config.yaml
norm_place: "pre"
norm_eps: 1e-05
rope_theta: 10000.0
attn_scale: 0.177
parallel_block: false
init_std_qkv: 0.0478
init_std_up: 0.0478
lr_head: 0.0108
max_steps: 3739
Each number is 128 + 24 x the weight over its row's rms, rounded and kept within 0 to 255. Layers, rows and columns count from 0. The size above them is the row's rms in percent of the matrix's.

# layer 4 MLP gate, 384x96, rms 0.205, rows 231-254, columns 0-95
size [104 101  98  95 107  91 102 100  94  94 110  87  83 103  93  95  96 101  98 105  99  94 105 105]
[[ 98 114 122 137 155 141 136  82 140 111  89 134 154 125 165  94 189 120 135 141 108 110 163 160 160 156 149  92 142 134 152  95  98 138 105 137 111 136 142 152 101  96  98 114 144 132 158  96 107 115 120 136  92 149 124 150 145 165 170 180 124  82 129  83 153 132 117 115 142 126 112 138 166 144 136 138  92 146 122 137 159 146 116 158 123 106 100 133 127 150 122 148  86 125 157 132]
 [116 147 160 158 124  95 152 129 136 121 144  86 164 116  95 115 120 136 117 155 131 152 137 119 140  91 112 142  74  86 106  96 102 185 107 127 109 148 116 152  94  95 117 121 124 109 163 123 147 119 165 120  71 134 108 134 117 131 155 149 145 113 104 104 131 158 153 144 149  57 148 153 159 129 143 131 121 122 120 167  86 164 118 103 153 152 131 130 136 100 125 112 125 110 144 117]
 [137 149 154 170 112 130 143 174 147 131  57 128  95 131 162 155 124 123  99 118 107 118 125 109 149 108 146  93 130 119 140 118 107 112 113 124 116 105 124 136  94 151 108 136 114 127  99 147 122 109 147 131  89 137 128  93 128 131 177 145 152 113 162  82 103 126 150 104 115 128 102  96  88 118  95  91 139 101  82 120 150 167  95 116 103 151  77 146 129 102 125 124 114  94 151 149]
 [122 109  92 166 141 112  84 157 133  95 139 148 137  99 117 105 104 142 136 155 175 152 124 160 110 118 172 107 106 156  79 130 138 155 134 132 155 141  97 122  93 132 153 152  86 142 135 132 151 120  84 140 119 152 133 131 178 137 168 108  91  99 121 141 129  83 141  90 117 109 111 130 159 153  89 128 135  96 118 130 100 105 102 128  86 122 141  99 108 120 129 160 101 137 117 153]
 [134 132  99 113 101 152 132 128 133 178 151 100 140 102 133 153  91 125  90 108 136 121 115 111 156  96 113 116 155 185  97 155 141  97 136 129 141 111 117 142 158 156 162 102  83 143 131 105 134 132 127  74 122 145  86 123  84 157 122 134 113 115 168 160 132 129 143 101 101 130 155 125 119 124 106 120  83 127 144 139 117 137 121 169 125 140 197 135 134 145 150 176 137  99 118 143]
 [ 90 126 106 151 139 109 127 139 134 139  81 141 186  64 149 121 114 141  74 114 152 139 143 123 141 121 123 142  95 164 134 108  94 132 105 154 138 173 129 126 104 153 121 125 141 114 123 140 145 109 112 138  83 131 113 106 184 146 109 146 143  92 119  80 135 113 154 139  94 109 124 101 120 153 129 116 113 116 130 113 122 114  63 138 133  98 149 187 149 127 132 131 115 158 121 142]
 [ 99 105 138  86 105 121 132 108 165 138 120 129 147 138 120  51 161 151 134 104  88 123  91  95 150 175 106  81 123 160  98 162 115 177 121 147 135 157 153 144 117 123  84 164 119 141 114 136 120 119 147 173 153 121 140 114 100 121 109 137 148 116 136 102 122 114 127 113 163 116 114 106 132 118 133 131 151 128 181  90 139 101 161  91 113 140 112 120 115 138 141 120 109 142 113  99]
 [137 158 110 126 126  86 117  99  95 137 182 166 120 146 133 119 110 129 135 140 123  76 134 149 134 115 115 144 100  93 159  87 142 183  93 132 125 155 128 138 126  82  95 146 134  73 155  90 125 117 159 139 116 105 148 134 135 113 159  92 152 174 131 138 151 141 122  94 149  91 144 144 148 124 132 133 157 171 150 166 112 132 132 143 140 109 113  95 106 132 149 135 111 104  95 125]
 [109 150 132 137 148 135 117 111 126 145 137 128 105 114 111  98 160 154 152 152 126 123 124 175 156 120 177 138  87 117 178 155 131 175 140 141 188 115 134 134 126 138 125 144 129 131 126 118  97  94 131 134 134 105 137 119 176  87 121 133 131 162 136 153 170 104 151 138 157 116 101 124 142 151  93  80  99  95  89 159  93 122 105 139 161 144 150 153 118 122 158 147 106 141  82 124]
 [137 140 147 138 111 129  93 132 139 126 135 106 115 122 125 133 126 103  99 121  79 189 127 112 163 129 109 155 155 133 103 144 126 103 119 146  88 148 162 122  71 124 124 119  97 121 147 100 144 114 109  98 139 102 158 109 130 132 158 153 140 135 127 113 132 165 111  69  91 171 147 119  99 141 148 108 113  91 136 150 112 105 142 145 146 174 149 163 146 197 101 118 111 104 136 131]
 [135 118 129 158 104 151 119  97  93 113 164 125 127 130 134 122 151 166 165 135 128 137 133 112 113 104 147 130 107 189 132 121 107  79 153 156 121  95 106 181 123 146 126 128 143 133 132  92 173 130 127  83 105 112 113 106 105 123 155 164 127 128 119  91  85 134 144 137 126 157 132 132 115 157 164 121 114 100  90  94 114  93 111 127 134 157 111 120  93  94 157 115 187 140 156 142]
 [ 86 101 140 146 128 130 166 105 149 163 133  99 142 138 146 106 112 115 145 153 148 126 121 171  98 131 160 121 162 135 149 148 109 134 129 114 102 101 103 132 157 104 112 135 130 118  66 137 182 137 138  81 120 128 154  97 142 100 130 172 114 123 163  91 144 128 150 139 172  90 142 108 133 170 122 102 136 125 120 102 148 130 105 120 131 112 130 164  70  77 109 139 128 129 107 130]
 [118 111  92  91 117 165 175  88 153 153 117 156 152 131 150 153 118 133 141 133 151 134  76 128 129 156 126 153 136 132 170 101 173 104  71 115 144 132 116 150 140 102 106 119 126 144 114 118 125 160 112  81  95 174  80 118 117 128 112 107 129 125 166 111 144 151  97 138  82 116 106 124 131 160 126 141 131 106 120 127 162 101 125 105 165 141 107 105 137 122 140 145 104 167 152 144]
 [132 126 153  97 136 130 155 113 146  92 159 136 117 152 143 100 114 151 119 147 115  91  93 125 162 144 121 108 142 110 149 146 129 113 144 102 122 117 151 123 153 129 109 109 128 136 105  91 138 113 168 141 105 140 142 124 132 176 121 150 169 150 123 104 108 157 113 107 113 129 151  80 114 196 120 156 125 119 142 127 117  95 145 135 165 132 140 157 150 168 112 124 135  77  53 176]
 [124 121 136 145 145 197 146 142 128 126 128 117 114 148 143 147  96  97 140 129  79 156 124 146 112 106 136 118 140 158 168 159 138 138 132 152 112 102 123  93 100 130 133 163 159 139 117 124 111 138 146 109 139 127 149 100 150 139 154 146 141 167 138  90 113  91 109 129  87 108 137 151 109 143  97  78 127 109 108 147 119 127 102 167 137 162 127 111  77  80 185 134 152 148 157 154]
 [ 99 109 186  68 133 119 162  94 104 123 140 155 139 124 141 159 145 134 151 138 123  77 124 124 116 111 130 122 134 138 133 130 121 157 162 109 142 131 124 101 109 147 151 117  89 131 150 128 145 132  96 138 146 123 137 160 141 118 105 118 108 108  79 112 131 165 121 131 104 114  94 131 114 149 109 142 101 155  90 189 101 105 102  71 175 114 104 113 107 156  94 131 119 150 144  98]
 [154 158 135 135  96  90 157 138 101 123 121 112  95 105 148 108 142 147 158 144 133 100 100 133  89  71  96 120 131 110 117  89  87 119  95 134 148 108 143 149  77 104 121 147 117 134 115 138 123 128 172 143 103 154 151 100 159 146 167 135 126  93 145 110 159 181 104 160 132 117 130 111 142 160 103 117 122 129 103 132 152 119 112 128 152 134  89 124 145 147  87 111 125 164 171 147]
 [125 142 186 126 162 102 109 166 115 154 133 126  89 103  66 110 119 116 114 131 143 130 146 158  90 134  91 103 148 145 169 159 131 136 152 108 109 120 165 115 120 111 125 179 112 152 139 138 154 122 139 128 147 129 119 119 172 115 131  90 131 141  78 133 106 144 150 158 130 162 143 103 156 163 112 101 137 117  86 167 130 175 128 136 122 166 101 122 121 129  92 121 121 131 151 108]
 [130 112 108 131 142  97 130 173 112 125 134 170 156 152  78 137 143 172 149 130 135  83 120 133  90 129 127 115 119 141 143 146 111 148 152  99 171 134  98  81 133  89 104 137 112  74 126 126 109  98 129 131 147 140 136 141  81 138  84 128 128 157  75 140  81 140 115 125 133 107 147 149 112 120 113 157  77 162 136 108 119 116 131 123  88 146 123  97 155 156 112 111  98 143 126 119]
 [138 103 157 124  96 153 159 131 125 103 130 129 147 143 121 107 112 124 111 159 142 139  97 127  61 148 133  79 162 172 111 137 123 164 110 140 107 144  82 149 123 122 119 128 132 133 146 143 170 108 116 130 149 139 154 117 146 132 179 159 101 119 111 135 158 127 155 112 141 150 162 116 127 107 108  72 124  88 140  93 134 117 143 186 162  93 119 122 114 113 157 108 115  91 160 134]
 [132  89 126 137  86 130 137 148  76  80 118 133 111 163 149 129 113  99 156 150 177 144  91  97 146 117 150 130 142 101 142 159 116 125 109 108 115  97 146 149 131 129  91 137 115 111 134 181 108 108 104 127  98 149 107 152 134 147 141 121  98  76 135  80 144  94  66 129 146 125 116 158  88 126 142 117 124 136 125 125 121 119 150 123 138 153 116 130 102 133 179 133 144 134 149 170]
 [124 133 117  62 114 107 136 116 115  89 141 115 137 151 106 101  97 139 184 100 122 145 105 127 145  95 118 154 163 119 149 120 118 155 141 149 127 127 145 117 134 107 156  92 106 147 163 106 111 125 127 152 113 148 137 117  99 111 169  90  84 123 138 118 119 109 205 110  85 115 124 116 121 116  80 128 111 104 142 134 122 122 132 140 157 108 150  89 158 101 106 121  87 157 140 111]
 [153 120 111 129 145 148 133 136 103 102  76 147 128 134 138 137 121 120 133 174 143 163 111  93 150 117 126 142 120 111 133  95 134 133 111 156  75 126 117 158 120 158 157 101 108 116 167 138 136 131 136 146 105 144 133 184 109 101 152 192 131 106  86 107 167 141 105 108 108 155 133 177 144 124 136 130 117 113 119  96 118 147  53 156 155 134 126 139  92 131 107 129 128 116 158 105]
 [ 99 122 100 124 104 136  81 145 128 145 128 112 172 137 133 133 122 151 112 117 178 141 128 144 143 100 109  94 114 123 109 136  99 130 135 124 112 177  85 106 121 134 135 176  95 151 111 138 184 152 153 121 116 121 122 112 145 182  99 126 162 154 123 106 164 138 156 142 153 144  82 151 127 122 128 124  83 124 150 116 126  90 132 151 118 154  92 128  89 128  96  74 127 115 156 141]]
# layer 4 MLP up, 384x96, rms 0.2, rows 231-254, columns 0-95
size [105 109 100 101 110  88 111 100  99  94 105  98  86  98  99  92  97 107  97 103  89  93  99 102]
[[128 131 124 160 139 134 151  94 104 136  95 135  96 143 166 114 121 138 152 136 140 110 110 140 135 131 102 196 122 104 157 149 100 136 116 111  71 148 117 176 100 112 157 137 142  99 108 168 131 121 132 129 102 124 130  89 152 113 152 127 150  98 180 152 146 146 141 155 140 120 199 136 146 113 116 148 160 111 148 139 125 102 125 143 148 120 175 143 135  82 143 132 114 133  96 159]
 [121 110 124 132 133 108 115 155 171 127 130 147 129 164  58  93 124 107 137 184 129 154 154 146 165 101 119 137  82 106 109 131 117 164 119  95 102 135  98 137  79 114 121 139 137 136 143 116 127 161 134 112  95 115 112 154  66 151 134 173 109 106 117 129 129 155 137 147 104 124 158 142 125 116 138 160 102 112 141 140 118 178 136 140 131 118 161 139 143  87  97 111 144 121 164 105]
 [174 103 145 153 125 100 133 144 175 192  96 129 160 134 147 155 108 154  88  99 134 151 122 107 134 122  79 128 102 124 125 113 118 176 136 117 172 124 147  86 138 124 112 106 127 109 135 181  92 109 150 122  96 154 132 142 126 172 130 115 138  85 160 105 117 164 126 158 101 140 122 150 123 119 111 101 103 159 109 118 131 142 125 136 139 152 102 149 182 126 110 113 132 111 128 138]
 [122 129 125 134  94 109 131 176 130 115 114  81  93 121 127 123 101 152 106 140 182 155 133 165  80 116 162 154 124 121 115 123 140 173 137 121 192 154 135 103 105 110 102 126  82 140 170 166 117 146 103 118 116 137  73 125 113 136 119  74 113 112 145 125  89 119 107 116  90 113 142 117  93 140 115 137 122 153 155 146 121 129 132 123 130 109 159 126 135 127 105 113 117 165  93 133]
 [144 138 152 124 123 103 159 114 136 118  96  96 126 156 159 126 107 156 151 153 140 124 104 109 146 144 144 136 138 105 132 142  85 158 124 129 176 166 121 130 143 125 133 114 108 190  94 128 111 141 158  90 121 102 162 166  88 167  87 146 120 116 107 126 154 109 121 101 187 121 115 104 141  90 140 103 138 106  90  98 156 112 129 131  99 149 107 120  86 102 149 156 158 143 142 136]
 [114 174 119 163 101  70 128 150 120 156  82 111  96 146  88 151 139 131 146  98 153 140 122 143 144 115 111 157 106 146  71 157 150  95 148 120 100 139 102 141 128 139 105 102 125 143 157 143 139 114 122 144 137 131 114 146 117 118 154 155 146 163 129 112 117 124 102 110 115 157 134 180 107 133 103 128  97 148 132  78 120 137 142 123 129 184 136 132 110 110 115 122 170 193 112 125]
 [ 76 121 110 116 126 126 114  79 154 145 103 100 128 146 130 118 145 118 139 135 119 147 146  95 129 130  43 120 126 132 138 115 110 127 171 117 116 113 118 122 166 117 161  95 141 132  92 162 157 186 170 146 159 121 140 136 132 104 111 179 171  97 156 105 115 111 126 143 123 155 154 181 132 122 135 118 147 132 127 123  99 132 116 137  93 132  96 104  97 131 121 139 146 158 151 125]
 [153 117 128 121 164 109 142 204 156 134  97  82 107 118 136 115 124 100  84 119 143 126 148 108 139 106 166 142 137  77  86 126 138  96 136 105 129 167 111  74 148 122 129 147 113  93 151 148 140 110  91  84 147 126 148 120 118 113 123 117 121 115 160 145 136 137 132 120 105 173 139 141 113 134 108 141 180 141 133 130 124  95 139 131 103 127 111 113 119 105  88  90 132 150  86 136]
 [140 127 158 136 116  97 126 137  74  78 142  94 133 113 174 152 151 121 113 161  98 161 133 153 170 106 121 178 123  80 146 150 126  95 143 106 131 167 145 137 107 111 105 110 146 147 110 150 136 151 136  83 115 178 145 135 157 119  94 144 100 122 102  86 167 127 138 135 131 129 126  93 135 183 113  98 120 145 149 135 117 128 134 130 136 165 130 128 137 115  92 125 104 145 151 141]
 [146 134 125 148 141 140 153 105 135 137 101  93 175 117 111  83 119 122 140 142 160  95 152 168 131 143 130 104 113 113 158 118 132 147 118  85 169 120  86 128 172  89 112 145 145 149 113 115  94 110 115 150 144 151 116 114 134 152 122  63 148 106 154 146 139 101 137 173 157 105 125 127 121 131 155 145 149 174 151 157 138 140 152 106 107 113  90  96 131  86 142 110 168 130 119 105]
 [118 125 110 124 126 126 159 140 125 145 129  99  97 151 149 136 135 118 130 164 106 111 144 165 158 108 122 125  93 158 136 125 117 159 148  96 129 110 171 167 142 144 150  91 154 139 156 115 141 144 156 122 143 104  96 150 153 152 135 171 147 128 100 114 168  58 109 124 132 191 110 114 105 105 116 130 113 109 130 161 145 109 119 126 179 150 142 151  92 107 156  85 150 104 144 148]
 [136 139 137 138 139  83 164 128 113 130 126 111 117 132 137 155 150 169 160  85 126 102  93  83  82 109 153 114 148  86 158 117 153 120 153 142  99 135 125 133 148 112 124 140 137 156 106 125 127 171 126 169 119 114 150  55 151 121 147 136 160 108  82 137  96 199 157 156 122 165 118 128 145 137 122 134 106 123 141 127 112 147 132 144 154 116 151 115 133 113 132 125  83 122 124 101]
 [149 148 137 154 148 119  84 158 148  93 116 119  99 148  83 120 112 136  92 115 150 169 175 133 111  94 134 120 149 145 116 171 116 187 141 115 144 125 126 143 128 147 152 152 120 113 135 154 178 107 128 148 153 101 146 137 122 134 141 159 190 123 107 170  99  93  92  93 149 165 154 134 129  90 130 125 118 159 117 128 121 137 111 121  96 122 115 135 132 164 102 135 149 105 153 112]
 [162 134 104 117 138 134 135 149  98 171 103 110 144 142 128 114 104 118 142 136 124 195 155 115 125 136 121 118 121  58 116 107 115 123 128 128  97 135 127 100 107 119 153 131  78  91 150 144 162 137  95 129  88 114  97 170  84  98 137  95 177 117 115 140 102 179 135  99 147 153 116 165 127 141  99 120 127 109 147 106 125 158 101 141 121 134 156 102 126 109 113 160 143 113 148 128]
 [157  95 114 109 115 121 131  94 103 149  96 134 131 145 152 102 128 137 121 130 135 114 117 165 165 135 118 149 163 165 161 160 153 135 130 133 162 141 130 123 149  91 149 105 113 150 146 102 119 142 173 123 159  98 163 112 167 148 127  63 158 139 115 103  78 122 117 136 109 119 161 174 125  96 133 146 149 125 118 169  95 176  76  98 136 142 144 126 127 101 129 147 135 120 128 147]
 [114  93 116 149  63 138  80 118 149 121 123 122 120 129 102 100 140 119 125 146 165 120 143 165 131  94 130 151 135 193 153 134 103 111 131 123 124 154 154 102 146  91 158 141 149 156  74 131 114 172 131  89 138 147 153 119 111 155 138 148 141 152 179 178 138 115 142 155 135  96 112 108 138 106 133 126 155  95  94 145 170 134 130 172 135 117 123 148 129 141 108 110 123 134 129 138]
 [170 110  77 118  88 105 168 115 118 127 137 109 146 122 163 124 149 126 107 114 139 127 116 138 132 154 141 165 189 159 112 112 105 154  90 143 139 160 112 131  84 116 121 113 148 154 133 147 163 111 148 141 137 170 146 149 127 137 169 132 130 127 121 108 175 132 114 108 115 132 127 154 142 146  81 147 100 147 133 122 113 137 109 174 131 125  97 161 131 117 170 129 143 110 199 128]
 [140 136 203 132 126 105 153 154 114 110 118 155 177 104  91 130 104 106 145 124 116 122 131 163  91 110  76 106 109 151 119 113 134 123 148 116 105  90 146 145 123 124 177 132 125 150 190  99 120 161 116 140 152 145 111 124 138 142 142 104 101 145 114 126 129 141 104 143 119 164 167 143 138 157 112 132 122  78 113 153 120 105 145 111 154 136 126 137 117 129  80 117  95 104 116  80]
 [108 148  75 100 163 129 111 159 125 105 133 118 106 138 175  96 148 129 130 136 105 153 129 143 130 122 110 134  95 125 152 138 119 157 125 131 149 140 101  97 126 148 136 140 153 107 121 120 176 176 113 131 119 110 134 102 115  90 121  65 114 154  89 133 136 159 165 131 111 120 144 138 111 113 155 123 126 151 125 180 124  67 117 152  78  82  88 113 110 113 125 118 126 132 112 164]
 [124 113 127 112 118 125 155 120 133 104 117 172 169 138 124  95 124 114 119 142 158 132 127 150  91 144 108 110 120 164 131 108 144 154  88 170 148 136  82 131 127 141 108 114 146 134 118 144 155 110 126 142 122 149 136  99 143  99 203 134 121 132 148 136 137 112 152 143 123 139 178 111 149 131 118  97  83 109 129  64 106 120 140 167 153 128 156 121 106 136 171 120  79 101 174 146]
 [162 135 110 102 103 142  91 116 124 132 122  97 109 143 123  79 115 164 133 126 116  92 101 105  97  98 145 134 123 149 136 127 135 122  93 125 122 166 138 118 155 147 116 119  80  60 144 137  96 134 108 161 100  93 122 132 162 115 138 117 107 100 167 130 113 102 133 181 138 118 123 118 146 112 119 106 138 139 106 116  82 120 153 114 140 171  72 139  87 157 130 136 136 154 104 159]
 [128 132  84  85 118  94 124 110 155 171 146 110  91 122 138  44 111 113 133 127 117 120 137 136 129 133 149 120 130 140 108 120  76 161 124 110 114 143 128  96 146 118 153 104 101 122 166 111 126 117 118 126 167  91  93 215 126 138 139 100 122 118 129 108 118 167 117 140  92 134 117 134 173 106  98 144 140  86 108 115 114 134 131 116 124 104 158 115 115 141 117 121 127 125 156 141]
 [118 173 126 150 121 125 131 130 158 122 142 140 105 145 116 138 137 101 139 126 125 135 157 132  95 183 108 111 113 174 137 123  87  91 114 134 130 135 150 134  95 137 137 123 153 142 129 126 145 124  94 164 184 112 126 102  79 108 103 102 145 113 119 136 137 138  99 115 117 134 142  73 116 122  84 117 101 126 142 123 137 113 107  84 136 153 120 155  60 160 100  89 116 180 107 144]
 [125 105 124 157 137 115  77 146 132 108 101 124 111 142 105 170 162 128 156 141 119 142 128 129 145 150  96 111 116 151 119 154 112 116 119 102  95  70  97 142 149  74 132 151 148  83 116 106 141 150 148 144 129 112 134 113 146 142  98 123 160 151 135 108 126 113 133 152 139 111  90 160  75 138 162 138  93  90 105 111 115 132 125 109 104  95 108  85 130  86 104 141 152  89 123  90]]
# layer 4 MLP down (transposed), 384x96, rms 0.186, rows 231-254, columns 0-95
size [105  98  96  98 108  96 102 102 101  95 108 101  94  99 100  95  97  96  99  95  92  91 102 101]
[[115 161 139 157 144 130 101 135 127 112 168 149 116 194  89 103 120 128 135 125 149 149 197 154 141 121 139 161 113  96 131 125 104  78 134 145 152 130 122 101 175 129 167 108 116 116 147 119 133 136 105 114 147 146 129 136 115 119 128 127 109 151  82 163 100  73 135 121 112  59 124 168  80 143 126  96 104 145 118 129 133 111 114 133 135 120 143 114 125 125 123 157 153 146 149 128]
 [127 122 116 131 135 115 121 143 102 116 119 123 105  94 150 132  88 133 164  79 120 111 125 108 111 107 137 143 195 141 151 144 149  80 166 106 145 135 176 105 178 143 176 158 144 110  99 144 103 148 106 136 140 145  99 110 158 153 118 124 170 152 141 144 150 126 131  99 110 118  66 155 150 130 136 149 176 144  91 123 126 140 122 139 128 124  84 130 121 139 116 159 125 128 160 141]
 [156  84 115 147 124 120 116 155 108  98 197 140 107 106 139 115 125 107 171  94 117 130 123 157 152  96 163  91 100 101 130 121 101 117 190 135  79 127 116 151 112 149 169 133 126 119 127  94  77 145 148 100 150 123 135 169 128 152 123 143 174 127 132 143 147 156  76 132 120 113 137  93 131 128 128 132 111 138 153 123 129 156 159 121  99 107 160 131 139 125 104 117 158 127 119 129]
 [152 126 158 114 103 106 123  77 159 169 136 133 118 156 116 145 167 123 116 112 121 131 129 121 138 133 107 118 112 131 158 139 135 140 130 148 163  99 139  85 177 131 165 100 131 137 132 134  87 157 132 139 137  90 156 149 104 128 101 154 184 108 142 100 134 106 116 162 163  95 105 168  91 151 118 113 172 129 142 162 179 130 129 116 133 135 135 151  83  93 154 155 142 113 129 108]
 [140  94 144 101 169  92 168 108 169 127 130 144  95 134 122 134 127 134 134 112 100 125 184 150 120 121 153 176 126 116  79 119 123 141 123 109 142  95 131 107 164 164 116  95 129 160 164 158 121 129  75 140 106 164  60 116 136 133 141 137 130 146 139 113 110 107 124 104  91 137 138 134  89 144 164 125 137 129 154 161 173 142 108 141 128 111 126 123 124 113 133 134  98 144 166 102]
 [148 109 115 108 113 140 109 182 100 136 154 121 107 127  97 131 123 106 131 143 112 131  82 179 117 141 157 103 138 137 132 101 137 146 118 124 145 119 110  77 156 135 112  72 122 167 112 115 109 129 126 139  89 173 167 146 114 149 162 124 122  99  94 146 113 137 112  99 107 114 118 161 131 126 134  96 117 153  70 100  93 111 120  87 145 178 146 115 151 107 109 125 142 147 136  94]
 [112 110 124 121 139 112 107 164 115 118 144  98  86 123 103 166 148 101 107  95 117 131  94 166 115 126 166  98 133 125 144  98 135 135  96  99 120  91 134  95 116 135 140 108 122 158  89 121 151 118 122  77 135 102 144 121 142 140 115 138 110 114 116 137 154 122 164 115 100 130  92  88 142 109 134 122  83 134 133  89 189 137 144 152 152 151 168 132 193  98 117 160 120 109 104 122]
 [119 153 116 157 110 128 118 104 130 127 118 121 149 124 134  99 125 139 166 159 131 108 115 145 113  76 132 108 136 158 154 120 117 127 117  96 164  83 159  85 119 129 127 105 124 144 140 137 162 157 102 161 137  94 129 143 109 148 145 218 153 146 126  81 111  96 157 120 152 121 104 169 130 103 162 132  90 132 130 149 117 141 117 111 143 103 139 187 107 124 124 152  90 114 128 124]
 [113 142 103 143 104 129 122 141 137 143 165 120 106  98 158 149 115 104 100 126 107 104 134 146  89 105 141 149 130 122 134 160 132 114 113 149 182  99  92 116 112 155 121 104 134 119 136 141 102 130  97  93 140  60 105 140 112 158  92 161 165  88  57 107 156 126 110 141 165 125 152 131 147 138 115 156 144 113 149 131 167 186 121 144 111 135 124 112 138 105 121 153 101 128 115 149]
 [165 129 130 121 127 103 133  97 127 155  99 153 105 112 120 157 156  96 131 162 130  89 185 133 118  94  78 144 153 156 155 157 122 100  91 112  99 162 132 104 112 167 123 150 141 114 137 107 167  81 161 132 139 123 137 122  85 105 152 107 130 135 102 128 125 111 156 121 109 153 105 108 170 123 150 143 102 108 138 138 131 148 129 114 123 163 125 110  98 121  95 146 160  89 115 175]
 [133 136 137 120 151 142 120 106 103 183 145  84 126 127 139 109 136 161 139 147  81 129 153 153 130 137 117 140  87 171 106 130 128 132  97 164 123  85 132  99 115  71 102  76 115  79 125 140 168 106 139 107 148 107 121  96 136  92 129 155 138  93  79  93 129 137 120 120  96 109 106 143 144 116 153 113  70  96 144 144 135 130 124 126 129 108 114 129 109 158 142 151 147 114 129 113]
 [ 89 128 145 147 125 121  87 131 170 163 120 129 121 137 120  81 129 122 115 200 125 124 134 163 151 148 111 132 128 161 124 149  99 157  99 123 127 138 135  99 134 133 144 109 106  94 150 110 158 145 116 100  94 119 124 135 127 132  86 144  83 136  97 124  87 127 129 103 136  43 131 163 169 154 118 128 135  98 170 129 137 137 152 108  98 139 136 148 111 117  95 110 129 133 113 101]
 [145 139 110 113  94 130 142 128 163 146 160 123 147 147 142 156 102 155 149 146 134 132 106 104 111 151 118  94 114 124 104 131 145 154 106 144 130 136 157 131 119 112 105 147  92 151 100  91 158 119 189  98 143 118  86  93 104 111  79 145 147 100 164 127  84 152 127 149 147 130 134 156 132 158 148 145  93 122 153  97 165 137 133 120 128 159 116 194 103 126  85 127 107 126 113  94]
 [ 93 118  86 167  86 118 159 136 157  89 134 109 137 101 141 144 108 127 139 126 115 147 126 111 159  87 148 167 142 137 131  84 144 147  85 127 145 175 107 166 102 114 132 123 133 185 176 118 133 133 131 146 163 108 134 120  79 164 135 143  97 155 154 125  99  81  96 106 151 123 115 101 113 143 143 144 101 114 128 106 141 102 157 140 134 140 141 120 134 159 135 124  93 120 115 104]
 [188 182 108  97 120 120 137 153  95 161 142 132 146  92 126  95 165 139 159 163 181 121 112 137 100 138 102 149 148 150 136 114 167 147 121 160  86 121 110 142 131 141 142 124 135 128 151 132 112 140 121 141 154 114  97 128 118 145 122 139 139 149 131 108 100 155 142 145 129 100 140 134 141 104 119 146 113 112 184  59 139 156 137 116 135 133 132 165  76 110 140  83 108 105 127 141]
 [142 135 155 116 142 133 104 137 166 135 146 104  88  83 138 167 150  99 141 142 131 150 169 129 127 135 129 105 131 164 115 101 122 119 177 140 131 128 146 137 122 147 104 108 124  92 145  97 153 136  98  98  95 143 128  78 112 111 133 157 109  92 107  95 132 118 137 163 156 131 142  86 122 118 134 140  73 153 134 133 175 145 141 140  99 140 155  78 100 138 176 148 142 173 124 129]
 [ 97 115 111 136 162 143 114 123 172 115 153 163 121 110 121 111 111 190 138 145 104  67 130 136 124  82 105 111 107 117  82 145 150 113 120 118 138 127 111 115 101 163 143 101 142 150 133  85 124 108 195 129 182 142 125 131 128 128 146 173 124 145 112 156 102 158  99 119 105 135  76 152 138 126  97 160 157 122 114 142 129  94 112 110 147 151 104 121 129 140 131 113 128 116 115 107]
 [150 171 123 152 130 128 102  93 154 135 109 151 106 101 160 158 121 141 159  86 137 145 134 161 158 136 156 127 180  93  76 169 123 134 117 120 114 146 143 114 174  95 147 106 144 143 136 150 120 196 111 140 127  96 115 112 144 149 103 120 134 135 131 108 120 137 137 120 131  91  67 157  59 108 142 109 142 135 123 124 123 118 117 131 144 126 134 131 127 104 152 115 162 118  98 147]
 [104 155  88 182 167  82 115 112 148 137 108  98 109 118 145 131 149 133 104 176 152 125 147 150  84 110 123 149 157 102 157 116 167 164 132 127 120 111  84 167 134 155 119 135 107 167  80 119 161 151 115 110 107 119 109 161 120 125 130 117 123 120 121 135 123 102 181  99  95 152 153 110 145 157 157 106 136 118 146  90 132 155 141 117 102 109 114 152 136  97 141 120 137 132 131  96]
 [149 130 124 134 128 115 124 117 132 153 120 111 117 130 148  76 112 143 119  67 138 135 157 128  98  88 198 103 124 143 128 118 131 132 116  81 151 110 149  77 119 116  89 106 106  97 174 130 140 188 135 118 130 130 135 134 149 126 156 136  97 114  73 119  92 138 138 136 122 111 147  92 125 123 129  94 130 125 138 110  98 118 108 156 144 112 155 110 108 183 137 117 156 129  87 135]
 [168 145 161 128 134 137 126 111  96 130 153 103  95 131 119 115 164 194 111  96 104 103 187 135 127 149 127 120 120 150 115 143  84 115 104 129 179  98 157 169 139  77 116 135 139 123 131 135 149 113 138 153 107 101 133 159 143 118  86 148 150 122 153 109  95 165 134 106 129 128 104 135 121 147  92  90 117 120 140 119 137 130 134 143 127 119 124 123 150 145 116 124  89  79  89 169]
 [136 164 118 123 153 155 123 131 110 114  72 140 173  79 172 104 115  95 146 162 131 114 149 100 117 103 126 139 143 137 124 115 169  99 150 154 106 130 116 100 138 115 108 129 142 147 119 128  82 135 154 156 129 113 131  96 114 125 130 164 121 126 140 134 173 130 120 120 139 104  91 164 154 169 102 110 215 119 133 128  83 111 133 144 155 125 132 127 162 130 115 122 153 158 111 133]
 [125 149 121  76 155 136 126 115 111 129 142 122 150  97 102 119 132 116 126 125 166 139 137 130 151 158 144 122 115  91 108 118  96 138  74 156 114  66 104 128 145 138 110 158 123 145 150 126 152 132 146 150  91 129 115 127 105 101 102 176 145  91 133 124 117 142  74 114 116 138 103 141 101 174 151 150 107 125 162  91  91 129  95 119 165 165 132 124 120 129  96 115 101 124 174  90]
 [111 149 133 119 146 187 115 146 112 130 165 166 122 101 115 121  96 159 142 156 122 115 104  85 116 116 147 139 130 132 127 138 127 144 123 142  85 117 106 162 141 121 145  87 190 150 134  93 144 111 125 102 130 123 138 147  82 148 151 100 135 155 112 111 150 159  99 112 120 109 159  88 119 161 123 133 164 149 141 109 120 127 141 132 111  78 152 137 101 132 203 161 129 115 123 150]]